Each number is 128 + 32 x the weight over its row's rms, rounded and kept within 0 to 255. Layers, rows and columns count from 0. Numbers have three digits each. The size before them is the row's rms in percent of the matrix's.

# up: layer 9 MLP up, 1536x384, rms 0.153, rows 179-247, columns 288-383
# down: layer 9 MLP down (transposed), 1536x384, rms 0.165, rows 179-247, columns 288-383
up179 097:114145158090159142134163130147166088150126142152130139064193166153118133139169140139102168065126166082121078108091112176088124163106191181167146178151117095129125125144190118152117129135199098209140137149144139137121131174190129171154071122108122084145114140140105186110132142175126160104
down179 097:140102159106137144155054080169107090133091160123088139111115128147103215112105142135073183131180126132091156184128122143176125135073141177135117187159125068060148150103153147111100083145111114067201104126094133104093120155169096146131142137089189166122067171118114153125100111120185107097
up180 095:080140135143112141195135125072152166137118164101142091170166157168181111138178144122111151154099163115124104129094140070157115134120141166121045138130109141123162095165126166093069112151068116109121109125161121083130096086171111114083138109168060110142127116094157078111140103106142076115
down180 092:121071100176119162100150149139144228080179128152136162089101093113052145122126099101068106169145134195113135150054151135099134133162166080134100101072130155108106059170163088173117153113147144115163151142108136127157123140145156221118168109174071150164077206121130091135129085177133141062
up181 118:105140144131154118190119193087126123105111155149143096199065169129157142118084186120165191106091140094109137170137088164090086100122099161169107164117176181161180090149128119136118097105145140112156145136180171088093078153084064091054165144128152080109108157130129149167113159105106101103
down181 108:117172076112171097147048158119099124108078127165072130132109169108111151105066118119090127142095069123135125110111076152144137154146107132134142128095183087151143112126132129164133101108132137159071140114121126148138164139140059159150028107107158048213114187109194122130124146147082136130
up182 103:170096195179168125057122111136132125142133097078103136089108134103101145109130133089046148192196114123134097118155155121102056134149187098126097136180084168087102098124196103137123162165125118133099142131184154118109142095133084112050086110151149116098138122056166061145085104109148178118
down182 102:196144123100127187141176170137150163111156073149117124130131122134151116134124129143132137092116165137184118124169113064068181104158064121139126190092118171126166119146115122140155130128073062164140125087122165116167155149136131121137126176036130104130102140167161079152138137103108125152
up183 091:097100128117106124184143094131152164068077138130133136147137121129157079093134043136115136123149117104084201141138156180124138093153093118098185134093113040160136106148130157098124150160140114109179115178065121124149152111131101139136106171137042122109105100122135132101114178106154111112
down183 090:145134092127105164077134130122117065165150116103090208126186110109068102155138062207111151151116098107177088133126110111120149033138121090112109130174081138146113097203107146111167183153127075145110107161110109165119159147150099073066162163113106079078125122085077120119096144102119123066
up184 093:084116142167188165186109133146110164072117134125139084122078136161070133100181128162140140090087149135167113151090153110092139165123151130096195103152166119101170097136140142103126147148111119089124152136124132122124155151153115117179145117169059152121064157107122128157058090163121161116
down184 100:129172105097137152110160167073126100092072141169116149120134097130126151077087156152143116101174110087092110156144116121136132138106126122134065162143120158106137124145138177109120145099107171089126078120080161129087135073088126146180125085136166079135068103146130102123129114090108163112
up185 091:132125112080166166114083128136193096136113061130143177148132120171095133137130141111151136090166085149164133126123156074099146173125116150149108127157119131103111118082100115121132136123119129156128132139102126116211064187139127079156160083152099133122189100143140136115107144079082114128
down185 092:252136100116106106143187141132082091137090164125111111112106126144110111131132134129094118136077113086166158201154084137124091115125158163093116119199105156133131159099139111134117171071161131106130070163157075167158165100108104144094158075136139141132106080082079086114101150117154127138
up186 115:058133129152150098101131139140162099077112118090102155083094119125132108135148072161160107173164136115098088125174139111170108128141055056112146129143122145145145173091131122206165157129124182134135164124091131120098118066189111140162146150164120099109110097120138183165170112149129101074
down186 112:169148156126173114111122146099136062142084104105161108117128147127110107072132157136116167142080126152150109164142132184198122145111101148123168140179104165139133130083205116131112108091076149130118166095135096084153169108148116147051127139103071137172115138085114143128127167139134151108
up187 089:138122083125143092120180100131074153144163152110135089139130141194089112098126124116087107153128121155159123099158126125143050086161108085146096142094142135066176149100129133167125064127132042130131108118098106181163164139140139097121119090129115223163120103125078145128168090120113145156
down187 099:128101140156133142180183116151096099125142095176106148164111132123124145138055171119127083207129107138184117130131101145158131173089141141131093077162163039101032109139128073135120137115068124130103202155149164152084139130153115097133139116168191146122113086127150179132119109143140049122
up188 100:115096150120110150173164138161150099120220121117166137068175176102145139180084104189123102109190131139099080126161138117097110119125131151172156183127099197063115176101071177113154163126178152041130130102118147146145107129133136139075224074104101145058133121142108121145103062097059200103
down188 109:154100165132098110172104118164126108129091120153042189135112117213119152116157159148138152073126159082102136164090179130162117111151126108101090155177121154080102156128121121160134092169126122105196120133073148134117086156122113129136107109118130148145149160119090101157131154102150073121
up189 103:136113125155158142159132118174150126125164110133145146094185137155164133108093133095157128142124125134137121097137146125129104124111180161089146147176177236105196143152172097127169178151164126170145118098120118147109152123078088133120109198114125129164154126144119128175172056091159115144
down189 100:084153137170094137154145156157098110160167151096137139087115063095174106108153200189138168120111068086161179163109155140081150128147123137074212105112139111158124190124165127043120132101131124119134085134126054107086077129105160118137131114169128086174135099152111155137101153186116107061
up190 102:094129153133114098102087126131158125145131125142133169076130145101157111082090145166210110138146123131095084127066128166148141126126121104097126106114113141153149102157144182077141147096062146183094097148050114146054162188118122077132076128128086136098120137133059106135131161135115162140
down190 105:075097125099062116073105130138123222136180035045152149154128165128107113154098121131113165073145117131113159097061125093126093104148171148128120160140126132101080104099174155170044145082099115126111136121134154183102127174080122179158202147151076074114124167099065117134084105145103165126
up191 102:118088125082090109144098108088157112096071058119106089152165132086161191149064077112080129102098080119175156168169155078143113133109166150090081150160165210152083064195058157134134154237120096220085111147150136086117106160069160139102151155156184100152063184127151153133081168128105134127
down191 103:097094109134130145115140128141126143095078156117093118120123137089125127137146101102174082178148061127165151121130174103106185146099149139176101142072087125163129126111134130083189114138103166079100089153144178105153151106137093037078192131117123081177102150133110171130145147118191152110
up192 102:060109171141115106197136125129102121100137149115137105084182086158070094114127125119113133130172128117149161098090172097076153169171096086125165146124111069067040125061156191195084173122093108124178125102158141125146148149146101123132146121152141140172138126171081116115093166108168121114
down192 097:154130165108115190099094078132141086114139133071069110146129083146155166160075090104121124189109135170066117097108214099070099160149136149151056076148124060126106111096131090117085169109130139160124156116094093095196125156119085152170127122099137166137142142161101138174078141148113140126
up193 100:112116144169140142093105066163163073077118163105137139104162117112096114129134087169142141131148120090153087144100064117081101090064093115151166121109145139130137117153091095162143100105081194184170139136143087067112069143118089121134192097147127131125098125068159144135115157175105128118
down193 098:094125169095102094123094117145115058150123124141126127130133099165054136102104134147164111130108096168084157130137136151116060127077104127124119173140095096187066148075139106146087213151173145143198082098123103151138146103123119145107167118160155132126099154086191145163131062062162180082
up194 109:189096172124125133126118078132153124126139094082117088157151140114133124136115132079153099119140053149140054128140174158105065126215142201159122124142149118086123171079108159091108135129148136071112126078088186109134174145129149090128105135072165187161114093120153119112117171104159181089
down194 106:084174147133129044139128108060122161137083100099121130100139069074168046109124064160143080145123106148116103118159121112073137152176133135091165126130148135152140099131101165138155146130140089136177115096159169127115130080121105095152130118122133171081059081151112129121110083131166087053
up195 094:130153171149158082151184179147131068086114083187129165064115116190155144133149097167110128132191093118109083090131107095107178138080131102171134115177140069124167130106141145107117124125106172116087128108083113079119146121152109149146139165081177074160133195097152113111144167102113144163
down195 097:134161123149123151077078112156128135170161140148126170163165110097142176177136144111166097165092162151122165159123127112154099180106153159167115104133107122100081086179133105126112106201138061135149194123136171137138104106081136103148206187133171134095126103189138138138102101148120132165
up196 091:157140114102162118183154137133105134099069147080106138136159135146188096168107119121048086116185123147121058143202125109182128123099152127191082098135128104070146140098102109225128159125164169157103176118081146150050095119166163073173130131070160141150133149145132114157172158110071164113
down196 110:120130154130099115069118160101112207143139151178105088150136100134116131057097152146108121141125147120133110064130112179132100125130100165129155112125089130130179137155084140081168134119165098155128119119172088176172107129187171162105163138194093123158191037155140148081097158157150138134
up197 102:138155134198091147152132126079100143084093074159140141102125121084151135153131110091139135121183127108215134110173120125127119096168147145156079184151079145104123119097145070102206081142108105181144106069112170113131032163101158187057140149189142111110148145171152123153110102144098070141
down197 107:164124142119101138063092142041124086076158109079152114167174148114170088066136106108136135163183110067166135126097116105178129178112167121109171090108130089108139137165123092101154144156127131156120147145165163096162127075048084178115102075123166097112122195086111136105157130127113129127
up198 106:128180157153147183177144092065134103171150079142180132135138154122075127153133113113133152150112102130101143157126127172121065135147151119141143179075110143118144113115082126123115120165139171184146131064078165113108114082121179105145151123156126104141179143122138129130158129145188113212
down198 097:134118159127068209097155178124127133159154129145120088118157146075104138141178112147117170145047186133110131166143188115186184143090138110123143165116077134126093147142098097174114115121127149179118172193150147064153084147121092105142176156114135109150132091126132123137234077129108108134
up199 097:150162073063119082151136096086167124129096155135087125144129113179151122131146139115157091133118122164118113154082089155061178157104116149114105108083125102105129086153153101091155096121171116107110145106206126203161094116149108117076142165090107186095100183101145107150117145134097133224
down199 099:114130178062189093145120117129121047178143088120122134090135120132128144097120093143191086161146151101090076141062156142122088122108094140134133162097135090109150173147142123138113193141075112126115153081074149147097185105108179129142140161106139107114139101147150120122113133106127120102
up200 102:091065122115110156075087185159123158144125112165108150172123131108054131171092104162156085070148152059091148131106143128166051135137090178168168082108112099141091134130138128154152156102171151129141101144171081171061161151196141082151097131126144126105130129144136113126078151144162114092
down200 097:151155103151083131186047125097115121127059165093175158098139120165150147131128091081151121165188157160144118162074133155140080083109176128118174139151147167101094096078165135160101110117088116123124170131133111068147102132082144070145139117127128087096128103125073077127132135083165103167
up201 098:098076133145191159112161108164153096085194189136126137130119155141092152032104127175109107154158165089132111162121144120143152148120106145155204154119223111051104127117149125133162105150118153198070101149164110132160125079229131097092169110124119127138145106125131128147149093136126156111
down201 098:122121147137177185091121148121124188054081106121193165116101130150125054175141103120097059078109139193115149164113129097121098145130104068070089129117121133144052118122072099163135082091111126152150103111145143159168128113094120177095124146133155151151099139130096101088095182175117092140
up202 102:150190204174160187142139115133160133141127144177147139166214163109119093119074160166110124174074133120116127093139140151103102145142116188117151161143152130152089099128207101118121187117126091084109132124103155142126146148113105100122097129133179137145143135127127142144177126106165178112
down202 108:176078118153144070114151121127100126144148105163131108067120096124147126069135168093126140134108104124136163116126166135117115183160089133120130113117126124119146129097109128078133090116205185133120142101231099175185108156167154044098130122090099150096081095144174123077054115108113110110
up203 091:190097177118163132150084151170137155120124141146151157093150096093118126168091148113103105167125165114199080138135153108100120141126132169201072158118112120099056084183162176130121106132133113133122199105075167169094097139165087134145100134122155138093098160175133072108109115136084083104
down203 089:156136144065163120131135122105129133051090136069097170133223118142172157185138075095107114134102143128104137098124092154139116097219181126106123124177157107178142159127154114193093117125099143166102069162154134092103188097142107161186170108197086107125082148123111147142124089142112153132
up204 091:169109149101136147119048133102134133157143125131143115157137106136166105075135187061155146117089126136149112191083136164116149136104097096168169110157162162154164084072092109090173102111091184120103140151103130136122119086120127193125145140095131128114125088151171150128152176166136119091
down204 088:126107145132148153170131123108108172107112144105040107104168108138145108079077172142192073137157104076108116113176162110178135166004112175112062137107113094112185171114115094123116125127122115098218187153099117183115109127117143114090167160130127189157123140133082084115074073118118095127
up205 098:089179146140137111160135159137113136152113152076100122115092112115118178124103100129136176125102099118046111172133126139071150182144111119156208079097142176150147180121150091059125157072175127109093104144136131133147138176130155153104130115112133153113159112176195140113159088088149138114
down205 099:116105109129081133124188098134065152088069137100179150152167092171129134169135100162124177124141106111138125107107139164183142150105110143129127142181191129148161071157150120156129130156105101180153132105082135086120108111114147151165160127141143109161095150110132097113124153125130095170
up206 098:123130170101111110160160131093125089069152129136095150097162116099160116136112100171134144136120134154158127062130089060167139124091143157141109149165116154149139164159192218096150149112055136140093100134110187092076124131120105159110082100123155133166084179129133120104160141137103152150
down206 101:121125157100110065086127120147136114143123126113041090155076089090177129178108104122140111208204135071127149178133112091117128142145229115134038146187097128160128106087202117079144154075175121096121109094129103097110151078084164129158134151150141143139095095144131101106098157073159091146
up207 103:119176132102128164182139152156103154192127140085114138148139098129122088077146148221120116181180125078168150142173109168091160165120131119111125148106110098125177169124142092093101160098038072082109079146101154124094126101150083109132127168134126110184109110181081136133128070151085093122
down207 099:195145155162136108041137119125099107156107097152179169145138106098155094136073144116103078177149135123167142167139051160144088124085127043144119142084109107074121101135100115162138108170116131074096118102145133159132133129192108093133113140100131075094210097147147097139082100189133185151
up208 103:129167223132149176137117126132147125156144172087103113103078123102123149132077073095162109149105119138132157127135160136084080174144139115109127149145127146107097113126121127159177127137171164135112118108073096176165191078117116052090193109107158134147129063113131153061168116090079120117
down208 093:074150171117141079147149150126159153171175125074162144163146127129211158100097150151129132123190136184108142146198101146142154086150146110147166107182165072144135084082110119145153109133098111156118156118070160162101087172099109160083168083129129202188156151160141109123174221149155148098
up209 100:091123138134106028056069134139152105128146127148108076141089107146143168137112119089112107106069159179190131089083155146203174091124112133140130142131106168179145128138117158128128128127129154084135140120129110077183087129108159195160126085103111151118154140101070174158140099093127132166
down209 101:127107104135130197133152164077093136140124166156186146111130084142084141112126054164133104137150155153138174137132110170108121082119103120146082138134122194077104180116113109122092141126138155068141135092092116120199115128104184103127066159171092060059092161110148073059112134170142152120
up210 110:166187108141110084123092090152119093130117097141110124222096080129088141084109150127112150119184072152154199112112136151114095119126099059195137118096117115151089135107166081152066144173117129158140118171126145134137122136118160104132109095173189153116159117084117121105173069176130111046
down210 109:108156083124140124122092146119136095129106159083141133104128158121107092108166120118112101061093167099096074088126127133187090116112124154116132138110136144143062082135139098066152078178116091179148141131125110107057135151137111143152167053152135162126092205113106114096084109133167117152
up211 088:126145163083099111130112134132150167139151180168157148142073106164066104079134174125114126142148079161099103142104160157166144120095172074194185091094128149075131127144114125122196219115148117184093127090160123146081136116082163157095191095145211129141132138180144147138089162102128143134
down211 078:130105095144116154119160148092129108056098087130086150155092129134160167122102153069184118073102156110117166122172101082090129112150080216133120196097122126160136132128121158098129116161060128175186091143127108152153160155125133168048135113108129157125100108084116122097190146127230092151
up212 102:105116106039094082164125111110139208124101141186124167090142049117109158145115145099112142147111105106184168126109072104109096170119154125058097172120104140141094154092157124060020104120107179143120136130147125126124110172178144109099183146182125126085145122108140105143187123144116105117
down212 108:182068066046127144140120146131139091154131127123031186087128122166141145099138133148118144143120154157135061145110121188143136143138079080130178143125149153090125145178134151139097157091110136096152143117168088125116149145106110106199186084196086195113080106156106136148108142166078113102
up213 090:125051144154163102120176069190160142091125164130147126129107132158144102028134111124135113114121117179152087114153152122083088144086127108123105189162099143083181126141136177181115135097183115108193137134052145141085157129118113152141121122131162090181120167135173176148158152102118143127
down213 101:140161136067092144102116114048100117121120068120046143179136130192097163173117147160128098155110120130135152135129161092143114107137149104142157099101093118089132155099108094156131138166120145204160113162134176110113204112191103125096084110142096097147077089121187131108099152171148204126
up214 105:111124146106143095217104100120104184070122130150071136134103098182115119124094118151148175161142128087123093160102114129100074127109083154166074077107127091138123143064123105089176122115160099181079097197134104197100163113071148110059134113145142164033125126132121091114118098089118138133
down214 105:145086156113093135114169160122118155140166095085096105147096088100104110149159121137181111116073142134110108135147145144129136079105139122130133133154167098193160137153101135081115147097162116079156148184122159092180107085109127136163096103085145184128082153128143125157130114080120139177
up215 102:160131117104109108126129106116117060092078111101101186176114104106154126071103083161109144132116187169138100144165165084122014177170160130154152147111123137088189169094111136192174106158041146119136104199118139108108097089120180156125072112152029137173147148120105139129114096158167095100
down215 118:101131178121114137109135119148154121129101062135035160058130118145134126127162135078134064120134100134110068115094197124144144163142121135077073106114226142174124141122159149134106151132050166153158101150090117085074137143149176119066170129140132109060087053143176210170135154130147120136
up216 098:057123141085136080142125187155164184101050090175098133148169132117106083117110172146091150133128098140069134148122176121170124138152107115072073150107124111097187165121129149142137108071140143114125124158159166207109079140102113159185102146125130160123128157107147097106109135115160112120
down216 101:121099141147168096049135082142092184104070125114111130121153100135103164077193169143139096108108129151090181103063117135132114069133112108121160109084148135137104145101095093131151125111142122147083106121125158108130163162166153155137105105138149154116158131140153076177092141135142098106
up217 103:178144113106107151133149078125100136092133132130097083128083133131081153154164179086185082103147082134132106127094116079143172098150208137108139129114147201147132140156171171218137172097056153109120107160131108132085146082089149138127131189128096193071076102126134126143181142097135146154
down217 109:088103101102069100161103116066115095130157112140044065209099144182148107140128155190156146138053162118096117140090136166176118100131141089069111128140156164102158098124105116106143128156151162137164127106077150131138140130122127161077083104114160093154107073128116118088071112140180104141
up218 100:146204194183118119086144098171125109132091086154113108068130111088151178124087087103081169134115126108110116151104165159145114141146123098152120037106128128141109169152145110096183140097136146125119175103145089130082060093117123189205199091088122113134135113126100108112131137106147162158
down218 098:110141173115099136079081113106120129130103080130127063180137128090121098157086136115172135080121169138090160186139132154173205091115086148161173094141155095182100140152179099077123128148167120189079092083099130108155151122178161151204166182167161147180151055106146135144193178173162161120
up219 104:101121152108077193105112136113142095121060109154101134089076129138041119087187096098116086141080093118128067154158114111114127111204156149091086122089044118113077084151142083140207137066131121134183117091056137147176143153150130153124099090135127172086155153139164117121126112169131167063
down219 103:110148104150176175107107173117124137075088062175124118109117117061172120133156175142145136098147075093088179102142056184117108086102046139090128062070139123086181123106145071034135140165137107146109136112123092176118102133097146171109051121145138101156106092104109090073078134097136147162
up220 093:072156158070153075098115077147098144113145164077142099149142198125157100087132088143165199089116139175116166138153117115176099134112128118127097157133141133136134078118107182177132107102134161167115120154151175086075117106096119182140100116119195122107156117153146108116116114161104079076
down220 098:129157156092123142128212187134081097144073075193194134169159175116128117159184121141101138090123167125134134096136124129098137152137094116098131115184193108133121132129085172104124158114175079133163133164165146110138121123151146117142114138113079113144147134157171129150077076104127123129
up221 104:082106105211128088210102105145112144100128132162066088090176127141103173140107073086126124112084126118129131107133121175081129132121166173141110144098161177183089088143096147119195154093143195127121114082194116083091114104138138137062088107094121129173077102070121181086112155132131109095
down221 100:176138149164176123069176137121134157151152211055157083132140173092121191130167096111116129088162154195134119201104109137163123136048128131144135141095161064149152137128087107167147145131108141134120124080128109126095123159087137111094166113134100161083146127082117139141170126146153129143
up222 098:104064201118117061104081146140074135105095102131153131119140089095144079151141177131088152142173144107153130069233107209116113196090061157134116116113105101084139157134144103090066165146120148120135165117113116106101094081158099148128121076124052089126080080061067086093089121111077100151
down222 098:119128096123155130151106184082139168129158134084065146103115121158127132059126149058095142098113116164120114135117177148146132187109123121184113115106130134145112099120146106118158115069168181156108101086050110134139122049122132145114144155076181123119060106140146085172069129112122188158
up223 109:142110093127147142109120047116060151121091108118135146128084152144108190134105079126146080129049111095126104086107115112082114135101111158127139154069132072099162142124098127106105139123125107175133144097097121140067158067113098100113077189158151103105098141150117106195095139148172111082
down223 104:128089155113160113128118184125137102072112180087159164118142081093143152103133100094142143127156135156076154128144170125094118115162115154145114193159149148150088096169176140144133052125098148170120091161125109094119168096144107120099133097136094089185182182182068090114093162104130120159
up224 102:121153171131124163160080072109148158172059102130153109122072107161083127109135082166150130165097149091058136154124144168173115168177058187094073053091151083168117156121082119114137120119159109138117118120183134149100194129093148144100129123089086148143103109131108071126116113105046161137
down224 104:129087115152121100152118103168157102110115136156172113124134139106141132090114112164096153111126154140115114124142127123129134068101124157069123077224132117120149095107146130154076117152113118144108150116139135092181086129114104093169091111116124123096088120105131104082110133140127142127
up225 100:135144127091184132122160128099171114143115126146110142131086135165082128143097148111210118137139113145102155114130182108138152058171128095146115106116158124096145173165152093063177140150081136149049166108118129136076127154165150104120149153108142154169151129174130093138112159098140079105
down225 094:122135106157106123152155122164164074070162137174190088130175079097120137141104156135108187146174059112108161188098152193120120173131071131079077115129146149159175102109131115119106132128191115056196157114137131166178179119145141114138164115124123122130109129077134122083106094075139087117
up226 093:117099138178175154103141107096100095143136138132056094163152118122212114131160118179141181135105062100157165164106126094091103098125196147118137119113127137147127136138139144125133169130092109176135133126080128148171177172077173136065117194139150217115151081083139114096132110072187121084
down226 098:172101126135130121229126131132075132166124146134111159137099133160149141125062141089087105146170074106114070134186088208165130148144148146137145132138115113122128136114165090129136123172153151185105122166119121134135149160187077125154112108139121082175144140092141085108099093144201129141
up227 094:121136087140117136146136103097148086139047149115123090149123104128103115174116093150139135075085090033163208101145157139081119132117131141200138094146110099000134076095127120140145173096137116154144173116138209153191113091129099111149102135154101121134092155151141126137190112140088127134
down227 100:138126128099119096153120138190084145133131130081068101087132075115125124184166119223087109111122116138118133150125147135137128143103165155162150112183170119122092145116125143114119167082120106097146110134140148062115147105143165072113162107167135133180117085122162133129085186138114137146
up228 099:087119122152196098181142135170125108139184152102159130094117095130122134109159138130173142191125124116129152168152167101130041111146153120113108139165157113154153158149143119062207087097133129152115129163128109170152144090154126082059129100107181134139096059207146076115119148153153118076
down228 108:107095142118100139160173174150196147137117189079138115154121114081138130117138115115125178149155090197151151163152164129161125191145145205112087111146120091191137149104157073158165165104113184112161144133057044127141090083136080139144116153119108159174123146057087110116068128090133099056
up229 098:119133200153099168148159078123183111135126106180093154148137167095154075130193160054106129126132137138131076154141124140077116148077170165146143158104121107079146097198142136121103073138130146131134091097123156129167145113102103141120144078101133157099128160133067114098097122115172092159
down229 099:116127107124122124072081169146097097115089142101156131080100137147145194177131097169146128096118147090117121035143128083110160113080091148162086143098114176113128129058119119170201167105115159090114138184162131104054091111157142140151107176078063123130173109110122092151165125141161229090
up230 098:176107174121110142132114202084090111064149125173138112084102181168076096148072175120112112115140118171132089150183174097120096107103121129148065103137134146096114159139079122084115149107136106124107055101131125084189169151105174133097140113073169126097175168131128123117094126197139209136
down230 102:124112078159115122103122091161134183127156090135044066122119167131123099173150136124130093139095148076100073163126148151082127178181204162135133114155115155134137127152147122143157136165135141102115126169175180141138183153149189111060075106154106109129075161125132156122101064142123085169
up231 101:131124072109148085076163113094137157085104033085117107110104107166110202084129148132081168071131151130085136089102083097127108133121129136137128131095208118106160117136163119124149114148084132094144106106191133126111107155137114085067160152059175131207165109144100099144110154164103165153
down231 089:107123136114138209108144120140136146119119094128239171085169152140155094141073167147167227093139143082161230129144116147129134155116159119094184070126063093147093107153102102117122120077143108180112087124157131122159077087088159056130130081119100115102141109131149061159096138151155116112
up232 097:136102132112124180120058157117135137130128153131121085083127140140077105130150117053115072122128155149127122163185113173136142114111085126173154127130144182135150129139167140108148155105089075170130076103147083092135096100125136150199075149137099199121134114173142111161078150149147108131
down232 097:166105137099174094112201169062084132101166162093104181164138189183151105138100142119069153131171124124098161146109124114093195168094134112107127173132089153157142138140099137140150139115103141104101154161188180111068101114076083139115143082176074094118120084129143165122099116135096123185
up233 099:116181137112089109175144116146102122073185136160190087108146130183127133133127116096144126164099160142126123164123117132133104153131156128102131131117165141137098133104209089098105109126144092089109133144143066089081103145171125101104118098121090132125200098159168126099106138103109122154
down233 104:177122156152109161110101120114068069131128149095131075178101165077134152144149081140089156155122152104098141140120111112150094140215112119115152125131168187124158107078152073152135194117154110139133131177185110105098151058144162122130159188123148173100089186143135163150098127087070075164
up234 101:108129122155139102158121119110124168134143127116076103175124168076132141185095087068150065100126043139108134081187117140144069120146072158107131080087104167110110041095059111116077201133090113143131121167117117117059125184103108087052146190143096140145091086151145117154128117105182099146
down234 103:119114162149150108093164128166148114128134115107158095141115140093139153138121168123136101146167106089151122136141155096118172107145157058188170150112102143162081178097010111149193165153124082121104137093094139125073139153144112165214132108147067115116121108164123161120139193133103132106
up235 101:129124095121127089172116127141153071165106133132080158140147059146150103097104103142081139099177088109123148127147169098152107137101126075093104112072149076093124193115076083167181172124072087111110138087118088115162111091092158160139182098109132136153106129116082106145147183140157167054
down235 106:094096126202110132142064148124149167133105145140145124147086164107176121105124071084115138095123121160156174070142127069144132135155103174149158152128106164144122205103184130121149126149152167184097150140178143100120161096151110103144132146057072149092124191125091148175138113140120184124
up236 090:108115113131138084148108091140129147126120124087160090142087090095146134128158155179108077186154146108166169109140117145175136159123114044116155137164118158168193087071107088148095198128115197088091162093141118114181094150083128137142115090095124092135175082147126128130123141101142166099
down236 092:211138167119103087133123205141138109142117117079147096160071098123110097133145079120167048171122104087122113134106149132121128205112085143186139145114079085164059113171099157092161113160082047084155149099176123145112116111133096104174131129155132143098102122186117078139103134125127087181
up237 101:078138140165078113140139180152132071077120107071112172088104127135081121079161088144114098144150153133092118089085115151136142116156195121085061093067105117141164121159091030153121132114141050157141130106139174127139189169121133090122094137202121173107101053187122131110190184097121106123
down237 099:161069088221122150084126130047121121165085161140173147129128089153127149119113097169145168083146137087106045100092096131106174152135128108142160144149117139094158103213208062207088176063130165185135106113118130106126157123093158143137104163097144107152150159109135102152100160100110103061
up238 099:114090177163145112047178116140106157139124135097135108157096118179109117133150179081166083165104089174092156153149129130148102194186123214098096127024104147108079175180174101131145156180174102167124168165105100115130178088154109145113132148186127128147126151153145164118080164161144100094
down238 097:078134052158067142118109130145136138107110149134098130124161133143131142107150112169090191134081126167129106174157157133122085086170120144105126070217105113070109115034108086105130105176173113154035163142154080117153124055120166155185124118121060130120138144211083097134153159088142127149
up239 098:112109126132129102135180119153181128177175126144159104125112129110139127115151131129159101127106133113134161080106113186141114103121137135198121093088125140151168139109142181073080116098163123098079119107127118113224166157105159176126154136105114095169170094095120133167117104141119117138
down239 093:094123108179113169168145143146095166099110151116209091122094151144123085126113110133107134174137200173065135145104079121118147153161141174095151156111115148110112131129137170135102105134133155130203145158117090076114112193166123111150123078125168165153174155159163214073081178073159134148
up240 095:078138162116097153087120117116143101152178159092120134117096066082108030140142084090116169093127105153189073156145187152125139078123141183142152150117106141153114099109144149124155134121158093102087103120151090132078126131119132137122135097152167114073140107105164117066112144104068158137
down240 092:131129091166106087142127089137114135080111140132120153120128123147156121133135143150116198128143142117116126139174198134106124116120132129165142125186109168185182158152120145102154171066174119128109115099110104138063165137171144077132122080181132114098067100099128193077061150133107089128
up241 088:133140179144164128086114091067140132107163126145122130181241166163122136143116119095132134109123147113124146146185104163159133161079095157175110105132094131108136136128210136097112156106166118205126101165124116133113089117166188107104107122100135138135128091112160121102135114147126063117
down241 091:110114146114130148160082178168116157146133126121100111213099115069177148128094155131092090106112072156120086134097181106124115169131173074147158119155183165110137103128141155153135125120075160137138083147122146107120171138101033127124173140184162098152153114163121132116084141075098126152
up242 098:172176146140125116070162110138176134125099143100167143133056171177064082182104116096070100116113122135163134163126119115090135082093117136119129100180160123125108133090142070104147150141142171153104086110140146096150159163077135104150109092147153137127082153123192107133109125066119114094
down242 102:175113106112114129105128144158167128178155123113116164176114090139087118172165074181079130172110092148233151098087156113187176178121104136104127079113100115081077099114120138072127109092102155081155166132175176133153115201137107182186182128144156153161157092150132109165104092129144104119
up243 104:069148146155098059066151156110196131101125112098157129153167143192110067118085108109123046157137146101115055183121130119139139113118096116113116107142093096109108095126174127107085114143149126142098132075121106127132097156138120123184127112080181150098095148101126162134107161163121113097
down243 106:125139148121167151092148131130185077174093199148121111141165163190108007168102138121145136167100156072131082147152114119132147117139108109095091125192090110166152156132120159096091109097102112199156090108094096139105118139133073119127135195135117131114125069103205078163120142146174100124
up244 103:145165118126114154139129059119102138162155175126151113160093109139143073124120152197192141130100054124118145099096074138137083123129073119141161109162088069073164128095112157137132160151107153115115108145145159095114129128175109189111127107112142159149158128085146144114093153069127145048
down244 101:133125134128147109063124152095148081156117132109123121116118117130146084123129140098065125141098134133100112101117096165076165148081122060156101165131181150111060125142166135159157137080104167108125151070131120069124142121062155100151149127150114116127073149075047104139122206124081125120
up245 101:149096137093095143100166153133135127115122068081138116126096166094161166101070116151122124165135124099065113070177174141112081081118148102144135146135097119135112150107105147148136164075120114145107143107138213117110075066065139134162106168115111161149149150138096131114112093145132089160
down245 096:160152123168120170120134145107084134119110067137118120178129143115141164100138163097162151140165206086181075134091167116080121161132075126109138114103139141129101110131158087115130143190171123129114183142172131139144143071139136150160143110136140097116101177049194100088076151168112137096
up246 097:117119114143105127162154140176128074132174078091150048137150131134121157146077109157099189151155132171124142095113152136122143175103123170171110095131125109135155120133129164133129133147096099100154111121131093155159155169130172106117094138184214082101094157171163102108133158122120125131
down246 103:079090127171113098098092091132151128114157058123080115095100048099135084143120165108079117123127104162136099110150099137093091162090109132140134104110110160063072114115115132092075118146128065100138124141128174108127134105162168128080077142116147132133103144155155156093137126137153136082
up247 098:108081109120117109084141134103150105115145107174090128093135157110109165134128143097208126191121120160115174099195147136170128092104163132147180097109146111082183176097106118103115201079117066146102120178128114099117151126110102145123172127067139181134113146155148145094191118102141157184
down247 101:109127141079100178167122102141159137178155143122068172150136165175111137159188216127095126091118122105166120173137188152155131079154149087165117110123166102098124129112145141122145200083038158111071182103093103120137089132185177113076174135107116052138175119129157176147138119148100100143